config = dict(
    hidden_size=64,
    num_attention_heads=2,
    norm='rmsnorm',
    norm_eps=1e-05,
    qk_norm=False,
    init_std_qkv=0.0885,
    init_std_up=0.0885,
    init_std_down=0.0,
    optimizer='soap_variant',
    lr_mult_qkv=0.4,
    beta1=0.95,
    schedule='wsd',
    decay_shape='linear',
    max_steps=4001,
    dataset='wikipedia_en',
)
Each number is 128 + 24 x the weight over its row's rms, rounded and kept within 0 to 255. Layers, rows and columns count from 0. The size above them is the row's rms in percent of the matrix's.

# layer 12 MLP down, 64x256, rms 0.421, rows 0-63, columns 64-127
size [ 98  92  95  96 101  92  92 109  92 104 101 102  96 145  97  94  90 103  98  97 104 103  99  86 103  95 106  97  90  97 104 101  98  86  97 103  93  94  94 100 100  98 108  90 105 103 101 101  97 107 110  88 102 109 107 101 103  98  99 105  95 103 102 107]
[[131 125 135  90 148 114 138 108 101 131 120 114 135 107 130 141 154 126  99 160 147 144 151 119 128 134 129  88 123  98 155 118 129  93  91 108 122 131 164 119 107 158 128 154 143 137 125 141 126 114 113 144  75 132 139 122 120 109  71 100 124 136 159 139]
 [ 97 157 122 120 134 119 143 101 165 129 129 153 124 114 115 140 129 136 187 113 112 112 132 127 127 108 164 126 116 181 136 117 133 109 132 130 107 123 122 134 187 103 117 147 106 115 140 128  95 155 148  94 103  75 144 117 165 118 133 133 112 156 101 102]
 [104 110 124 123 106 153 175 166 121 133 168 178 113 106 143 141 130 168 172 110 132 121 131 160 141 109 111 160 138 135 128 129 108 142 145 149  97 111  87 141 179 138 166  66 124 122 135 111 171 137 104  90 139 133 109 112 169 155 132 109 206 105 125 126]
 [141 140 108  94 158  61 156 136 131 127 147 140 125 113 102 120 121 142 114  72 152 123 124 160 119 100 133 152 115 133 130 108 134 170 119 149 127 123 113 111 200 104 156 117  89 162 152 128 115 165 148 117 116 114 148 164 172 175 135  90 124 124 154 131]
 [164 135 122 161 105 155 145  92  69 107 102 107  91 176 101 177 128 111 102 121 125 139 105 132 134 144 112 127 120 140 116  96 155 102 147 111 168 124 125 128 106 135 112 142 101 116 113 146 152 120 121 129 155 107 116 150 105 173 104 159 130  90 141 107]
 [134 131 153 146 149 147 103 130 165 136 140 128 109 122 155 135 105 128 152 126 114 108 118  70 138 130 122 116 121  99 107 146 129 124 149  92 145 120 131 113 145 172 150 149 163 120 126 164 164 103 107 128 163 156 106 124 125 147 131 143 136 127 110 123]
 [ 91 142  99 145 127 104 109 146 158 116 102 132 171 126 140 132 104  98 173 123 107 114 163 111 112 146 133 170 178 188  65 147 118 126 113 127 120 120 106  89 152 114 167 133 162 137 109 131  98 135 121 124 133 111 140 139 164 145 133 100 175 105 158  67]
 [123 122 107 135  91 138 132 125 132 146 170 169 119 104  97  81 110 130 103 140 120 121 114 127  77 103  73 144 124 159 119 134 116 158 104 130 116 101 164 164 139 122 167 126 165 112 105 108 133 120 106 158  93 127 153 118 113 165  88 145  76 132 169 140]
 [147 102 132 106 162 150 152 156 142 154 124 142 158  99  89 130 120 168 132  96 138  93 128 143 164  84 139 158 145 145  93 144  84 119 150 110 137 102 125 153 119 127 106  99 140 154  92 169 140  93 157 131 144 103 169 123 118  98 168 122 125 125  99 108]
 [137 115 171 131 125 116 132 159 109 138  85 194 120 127  88  79 108 142 100 125 137 109 111 118 163 140 123  88 123 193 156 144 149 143 136 175 110 123  66 120 118 138 118 107 129  98 141 143 108 151  83 179 130 131 123  98 129 151 113 127  94 133 165 191]
 [158 117 153 165 149  90 148 132 138 110 115 124  86 126 148 155 144 108 116 137  91 148 110  98 141 142 130 134 116 135 193 180 138 115  90  94 119 118 198 149 122 117 105 107 120 106 148  83 108 116 144  80 132 102 163 194 109 117  99 146 143 116 143 127]
 [115 153  94 153  93 115 144 159 120 154 105 117 122 123 106 125 117 150 137 158 127 113  84  91 125  97 137 113 155  81 136 150 134  89 138 149 129 160 122 107  73 157 161 130 149 119 186 114  98 125 103 161 128 156 124 103 110 121 137 114 126 107 152 116]
 [114 129  75 147 104 129 109 105 123 163  92 146 156 130 147 130 152 127 147 128  97  91  83 126 108 136  78 113 121 135  82  95 129 108 136  93 135  82 153 146  91 160 156 120 109 142  71 119 122 107  95 124 129 103 111 113 106 148  56 151 132 127 124 113]
 [142 142 109  85 115 103  86 126 146 123 144 133 140 113  96  93 141 103 118 118 118 120 104 141 118  92 148 120  88 128 102 130  76 146 156 127 104 109 146 129 119 132 194 128  95 148 107 139 142 142 149 137 121 148 108 128 151 123 141  95 127 125 112 159]
 [126 104 116  88 161 154 153 109 119 167 130  74 136 107 182 135 112 142 125 177 133 109 114 120  90 126  97 126 130 151 102 166 110 159 105 104 165 102 151 136 116 163 183 133  98 131 136 123 148 146  98  87 114 122 114 120 121 102 133 103  83 129 103 126]
 [146 157 112 124 126 124 143 134 113 121 125 109 185 120  94 121 108  90 123 108 107 183 153 111 151 118 160 116 168 142 116 157 145 128 146  96 118  99 141 172 158  89 107  95 129  99 135 148 123 150 134 124 119 113 140 131 179 124 102 137 124 117 148 130]
 [160 121 139 125 122 115 111 149 107 171 122 116 137 146 158 153 107 106 105 144 143 117  90 150 138 111 120 135 136  86 108 133 142 157 137 128  99 129 112 154 102 119  97 117 137 149  99 102 101 156 109 108 139 137 106 175 158 114  87 126 164  83 117 115]
 [118 105 118  95 134 120 124 107 120 149 133 155 130 114 120 117 102 106  99 124 129 146 130 136 119 126 134 154 106 139  75 127 124 114 133 135 108 132  96 127 136 133 164 143  86 122 117  80 128 116 156  94 154 104 159 132 100 152 107 122 153 140  82 138]
 [127 147 115 177 117  95 181 134 109 121  99 114 142 172 183 106 168 171  88 114 122 104 173 170 170 118 133 167 108 128 134 125 121  94 163 156 140 136 135 142 119 143  93  92 112 128 106 132 133 119 133 163 119 121 145 150 133 126 101 112 108 108 106  89]
 [121 135 142 117 111 134 117  99 154  96  92  74 135 123  65 147 146 115 163 131 133 162 174 167 117 134 117  79  88 155 117  76 153 124 149 122 105 150 119 134 138 107 112 108  96 149 149 105 142 139 123 141  75 119  88 120 145 148 123 117 139 108 132  90]
 [137 123 134 128  87 128 107 114 140 113  77 132 116  86 142 132 110  95 142  99 103 113 124 111 102 126 162  97 119 153 100 104 190 159  93 127 126 134 168 152 172 118 106 142 130 110 136 133  94 117 103 127 151 116 105  95 133 133 142 169 105 130  89 150]
 [100 129 104 159 125 156 159  94 161 109 143 148 123 137 102 111 122 138 135  93 169 131  84 144  97 129 142 126 139 158 118 140 100 139 130 147 150 132 147 111 118 157 114 136 139 123  95  79 119 144 139 184 114 145 136 153 139 113 136  82 136 144 151 157]
 [107 128 125 128 100 162 118 138 105 137 126 162 104 105 124 138 175 113 141 132  84 170 123 141 165 137 159 102 109 151 160 140 116 124 176 130 107 155 142 172 127  75 127 127 110 108 147 189 123 149 134 143 122 119 135  79 144 107 105 140 103 143 123 115]
 [141 112 111 152 161 132 179 121 163 139 105 105 106 171 109 116 118 105 138 133 129 131 113 117 114 145 140 146 145  78 140 170 130 116 126 125 147  94 114 115 152 145  93 170 140 129 114 151 135 158 124 130  92  64 176 161 173 147 131 174 128 100 108  84]
 [ 89  54 136 127 134 131 194 134 153 136 131 119 158 130 110 132 125 132 130  78 163 128 106 133 130 129 102 124 126 164 105  99 134 133 173 144 115 142  72 103 148 117 120 124 112 149 185  80 144 113 147 152 113  95 135  91 152 171 135 100 129 159  80 123]
 [158 102 106 164 145 152 117 108  95 112 151 109 138 125 108 103 156 164 119  95 150 134 109 118 123 135 112 113 145 126 163 122 107 112 123 134 155 165 114 139 110 170  81 125 140 148 128 143  90  90 134 112 126 142 124 161  79 122 112 116  73  89 140 116]
 [140 115 138 153 168  94 133 164 108 149 116 110 138 119 157 149  92 138  91 128  92 106 127 156 149 155  92 134 146 122 137 171 112 144 106 125 108 111 113 122 160 100 135 156  94 118 126 100 129 157 175 119 133 116 104 111 124 141 184 175 137  99  78 128]
 [151 138 114 120 117 114 134 143  99 168 117 134 157 111 165 120 131 123  68 133 129 128 126 189 133 164 121 174 169 142 111 148  92 161  86 153 112 105 119 140 163 140 159 116 126 102 109 133 127 128 146 130 132 140 131  97 148 133 120 151 140 127 162 115]
 [146 108 123 140 142 117 133  92  97  98  78  91 113 107  88 176 157 165 158 112 108 104 168 116 129 156 122 149 137 155 126 155 119 146 146 135 126 116 126 134 140 122 158 150 129 126 123 117 160 118 138 153  74 146 107 163  70 140 116 169  88  80 135 144]
 [135  86 101  75 124 162 122 146 146 164 123 138 172 132 135 156 158 158 101 150 155 124 116 123 130 109 114 133 119 150 110 104 130  87 112 116 132 181 154 168 111 129 115 110  89 143  90 116  90  97 136 125  89 118 143 131 134 118  74  99 147 132 113 161]
 [103 142 104 100 170 122 132  95 120 145 155 143 132 116 162 122 131 164  94 149 124 120 165 131  96 159 174 152 144  91 166 123 151 136  92 133 101 139 177 168 133  80 112 128 100 154 119 125 112 134 142 111 119 176 133 139 145  91 125 175 136 162 117 151]
 [168 135 150 118 116 144  72 141 107 107 147 124 132 141  95 145 152 145 139 125 119 152  88 188 130 145 139 121 105 142 131 140 157 169 153 141 120 142 146 150 120 135  86 141 112 103 161 123 128  55 159 124 127 187 102  71 114 135  93 132  92 115 136  98]
 [148 157 120  75 159 151 142 155 131 101 116 141 107 122 108 117 134 132 192 128 115  80 123 173 104 120 126 145 117 126 117 154 157 143  97 132 124 157 155 102 158 147 138 126 101  84  72 147 124 130  89 156 123 132 149 138 123 131 131  96 135 103 150 108]
 [ 80  78 140  97 128 146 163 113 167 112 168 134  90 117  87 114 134 136 143 108 128 141  52 132  80 127 127 167 106 139 118  99 112 148 109 121 103 162 166 135 149 149 147 107 150 144 108  95 151 115 148 143 103 121 129 128 151  84 132  73 169 123 155 151]
 [169 115 117 152 167 120 150 141 150 134 125 141 126 139 122 116 107 127 111 141 112 116  83 150 138 168 133 102 160 142 145 136 146  88 110 140 165 181 111 163 110 135 133 113  86  84 134 159 135 127  86 139 123 116 122 145  95 107  99  90 153 118 123 152]
 [111  73 125 122 128 130 134 115 133 171 118 156 142 100 132 154 152 125 106 160  96 141 125 110 116 137 107 152 136 131  96 148 112 174 179 127 119 107 141 121 105 123 165 143 158 127 118 154 135 120 137 120 146 103 124 138 101 164 134 161 114 110  89 138]
 [139 107 130 159 112 146  98 127 110 151 125 121 128 163 130 108 142 130 130 160 132 116 126 133 128 134 131 140 136 144 147 158 141 153 165 123 166 108 101 124  95 119 116 118 168 120 158 139 125 155 138  73 110  80 129 110 115 146 136 139 135 146 143 107]
 [164 125 162 103 134  71 122 139 142 130  86 148 101 163 120 129 180 134 147  94 135 107 141 118 138  81 125 139 104 148 155 121 156 152 124 102 103 136  94 147 137 166 162 106 119 102 168 123 160 100 168 107 137  93 105 122 124  95 114 135 172 121 127 111]
 [119  99  74 150 155 122 148  87 142 178  83 117 113 104  98 133 147 127 113  88 150 135 116 120 103 153 111 158 134 130 106 125 127 144 132 165 162 128 113 115 142 149 135  85 146 125 126  79 115 117 111 138  89 166 131  78 141 129 134 113 117 158 173 131]
 [ 91  90 136 133 124 150 104 108 111 104 145 112  79 130 139 160 128 106 106 155 125 133 106 165 157 102 115 116 114 156 139 119 100  94 116 113  94 155 125 154 132 113 110 155 150 106 128 168 120 159 110 139 154 122  98 108 135  84 163 112 109  87 116 150]
 [144 115 109 162 116 129 132 137 153 152 154 174 120 104 116  91 168 151 147 137 124 166 133  95  78 123 111 115 123 122  94  85 110 153 161 100 112 119 137 119 132 105 132 113 103 185  95 102  95 126 114 155 126 145 131 148 134 130  98 149 193 138 117  70]
 [133 114 125 124 118 123 143 136 116  94 170 158 113 162 123 169 133 147 137 186 162 135 111 136 113 161 101 126 143 151 108 122 134 166  88 177 143 117 135 135 152 135 140 129 106 149 110 135  90  93  78 154 146 126 124 128 129  85 133 107 124 173 103 136]
 [ 91  91  80 117 172 115 151 142 116 175 106 147 115 104 149 137 130 185 120 128 152 149 117 109  95 153 137 135 140 100 125 114 182  71 136 135 147 120 129 122 114 129 126  86  96  80 126 140 161 133  98 126 123 138 141 161 108 115 119 156 112 137 150  93]
 [112 126 124  66 142 130 137 117 117 138 135 158 113 103 128 159 122 127 141 127 124 107  96  89 132  68 154  99 140  80 177 142  85 117 107 116 109  82 121 150 130 174 127  98 116 167 110 121 118 117 182 126 159 135 130 109 130  87  98 117 133 118 101 152]
 [121  93 130 130 101 137  88 107 112 156 132 127 122 119 139 119 125 109 135  99 190 159 113 127 142 159  87  93 117 164  99  92 133 138 142 115  92 127 151 152  96 151 118 127  67 157 113 136 132 132 107 144 161 138 173 128  47 156 107 126 127  90 145  97]
 [149 142 124 103 163 119 114 103 110 166 173  80 153 114 106 142  87 126 123 161 152 149 126 133 124  98 125 114 108 123 132 176 144 122 101  87 160 101 129  90 105 159 123 100 127 135 118 115 116 124 130 157 135 186 162 107 152 133  67 175 149 135 116 141]
 [142 110 129 101 135 100  94 126  83  82 132 103 113 132 109 114 113  82  87 131 105 135 113 122  88 149 159 112 128 165 102 153 110 118 139 103 137 121 143 113 162 149 113 132 122  92 135 151 125 144 137 126 102 129  97 109  82 106 147 145 151 122 138 126]
 [112 110 150 127 135 114 127 183 131 110 131 153  89 152 138  93 128 113 101 142 137 136 150 125 136 152 157 143 146 145 134 182 112 180 132 135 163 137 132 140 141 151 143 124 144 160 126 149 118 124 131 132 110 126 156  93 119 141 149 155 140 129 124 160]
 [155 154 112  75 120  81 104 133 128 137 135 125 110  93 163 142 155 117 110 180  92 123 143 116 135 108 145 108 153  88 165 150 158 124 107 121 131  84 179  99 144 181 179 167 157 121 122 139 112 163 175 113 104  78 173 122 117 109  94 170 163 133 144 100]
 [102 132 126 112 158  83 130 154 164 149 118 142 135 133 141 157 100 152 148  95 131 129 138 132  85 183 137 103 126 120 130 182 167 113 127 136 150 146  95 157  92 151 130 128 149 101 118 141 118 154 119 174  91 131 154  93 112 155 120 128 144 140 120 138]
 [116 141 167 106 121 114 131 162 156 123 171 133 140 148 136 110 113 160 159 111  88  99 146 128 145 138 109 186  76 127  97 118 111 145 134 116 151 103 121 104 137  98 119 128  95 126 122 108 161 125  91 130 155  77 141 128 121 149 134 121 141 143 143 113]
 [107 107 182 136 120 173 145 132 144 152 126 147 117 147 157 126 154 139 149 166 100 184 128 123 101 134 111  92 134 143  79 133 105 144  76  92 100 113 180 114 148 105 167 128 116 100 169 117 120 169 109 114 122 111 141 141  94 170 134  82 103 109 127 118]
 [ 94 112 146 112 171 154 133  73 108 129 145 120 144 149  97 150 136 125  97 151  88 151 152 136 132 151 121 134 113 111 111  84 164 175 137 102 114 128 155  92 160 103 178 140 139 154  79 119 134 123  85 113 106 146 124 114 100 141 161 151  98 109 133 131]
 [129 119 112  98 150  97 158 143 101 140 149 120 147 156 106  80 145 168 118 105 146 136 118 145  93  86 149 147 163 111 103 132 124 129 123 130 141 143 132 116 163  92 203 107 121 136 165 166 127 102 161 103 140 118 118 128 117 116 147 104 120 162  94 129]
 [136 148 142  61 132  81 124 164 125 114 138 107 177 137 142 118 113 122 124 149 127 168  93 111 132 131 138 162 144  86 101 148 117 137  97 165 100 135 131  82 166  88 128  72 116 115 142 138  98 133 124 138 145 142 107 106 155 142 161 120 152 175 152 101]
 [ 84 133  97 170 194 120 129 123 140 139 143 177  89 147 117 126  62 141 129 160 145 163 145  92 149 146 159 109 144 125  80  96 120 169 142 128  97  92 124 129  88 106 133  92 120 105 144 132 157 155 122 114 107 151 138 126 118 106 151 126 143  89  92 144]
 [138 132 142 110 158 150  90 154 150 111 129  81 120 148 135 126 151 153 109 148 139 116  73 124 125 160 132 120 149 123 115 134 128 130 137 167 181 113 139 139 122 136  94 137  95 135 131 120 145 137 111 117 105 102 153 129 120 156  73 125 134 152  79 111]
 [158 118 111 116 113 120 126 125 122 119 129  51 169 166 123 154 144 143 114 134 117 139  96 115 110 146 142 107 124  96  95 126 145 138 132 109 104 123 113 145 131  98 141  98 117 114 144 124  87  96 125 176 171 140 112 126 119 110 141 144 105 183 134 121]
 [201  91 150 151 132 143 105 124 131 148  62 167 156 144 119 136 125  90 114 121 122 122 120 102 133 121  79 105 122 136 170 120 121 120 171 132 159 106 127 130 104 139 160 132 152 153  88  94 165 140 115 123 129 114 100 136  96 109 128  95  99 163 117 148]
 [ 57 109 141 112 140 131  94 156 138 121 173 154 117 128 112 120 165 168 135 111 101 157 117 174 168 110 127  83  85 108 130  95 129 150 160 101  89 138 138 142 112 133 149 156 104 123 143 117 137 145 145 119 163 100  76 105 144 153  76 126 119 184 124 162]
 [168 105  90 121 150 108 125  99 179 125 108 145 148 106 112 134 165 116  96 124 150 126 150 123 117 167  83 102 123 134  90 128 159 163 156 126 156 151 138 145 154 130 102 153 153 105 143 107 158 111 160 133  91 120 117 133 113  86 114 149 138 120 111 124]
 [107 150 122 136  71 107 128 116 114 116  86 148 150 112 104 158 142 106 158 177  99 141 142 106 100 127 146 121 166 172 117 150 106 133 146 123 114 106 120 103 144 115  93 109  75 151 149 151 135 112 135 136 138 109 116 116 128 164  89 135  86 112 165 154]
 [104 140 122  92 140 162 141 122 115  85 122 132 175 105 154 144 120 115 151 152 149 111 114 106 149  99 121 115 100 171 156 100 150 151 124 125 120 145 127 182 126  96  97 109 172 166 150  82  93 144 148 121 130 111  66 119 125 118  99 142 152 143 146 123]
 [155 157 122 131 135 143 143 161 137  95 160 125  95 159 150 131 147 149 145 109 189 111 157 149 119 105 128 153 101 133 139 144 137 122 150 141  93 173  77 130 148 152  98 139 150 111 135 121 145 147 172 134  87 156 129 136 175 130  67 153 110 135 145 116]]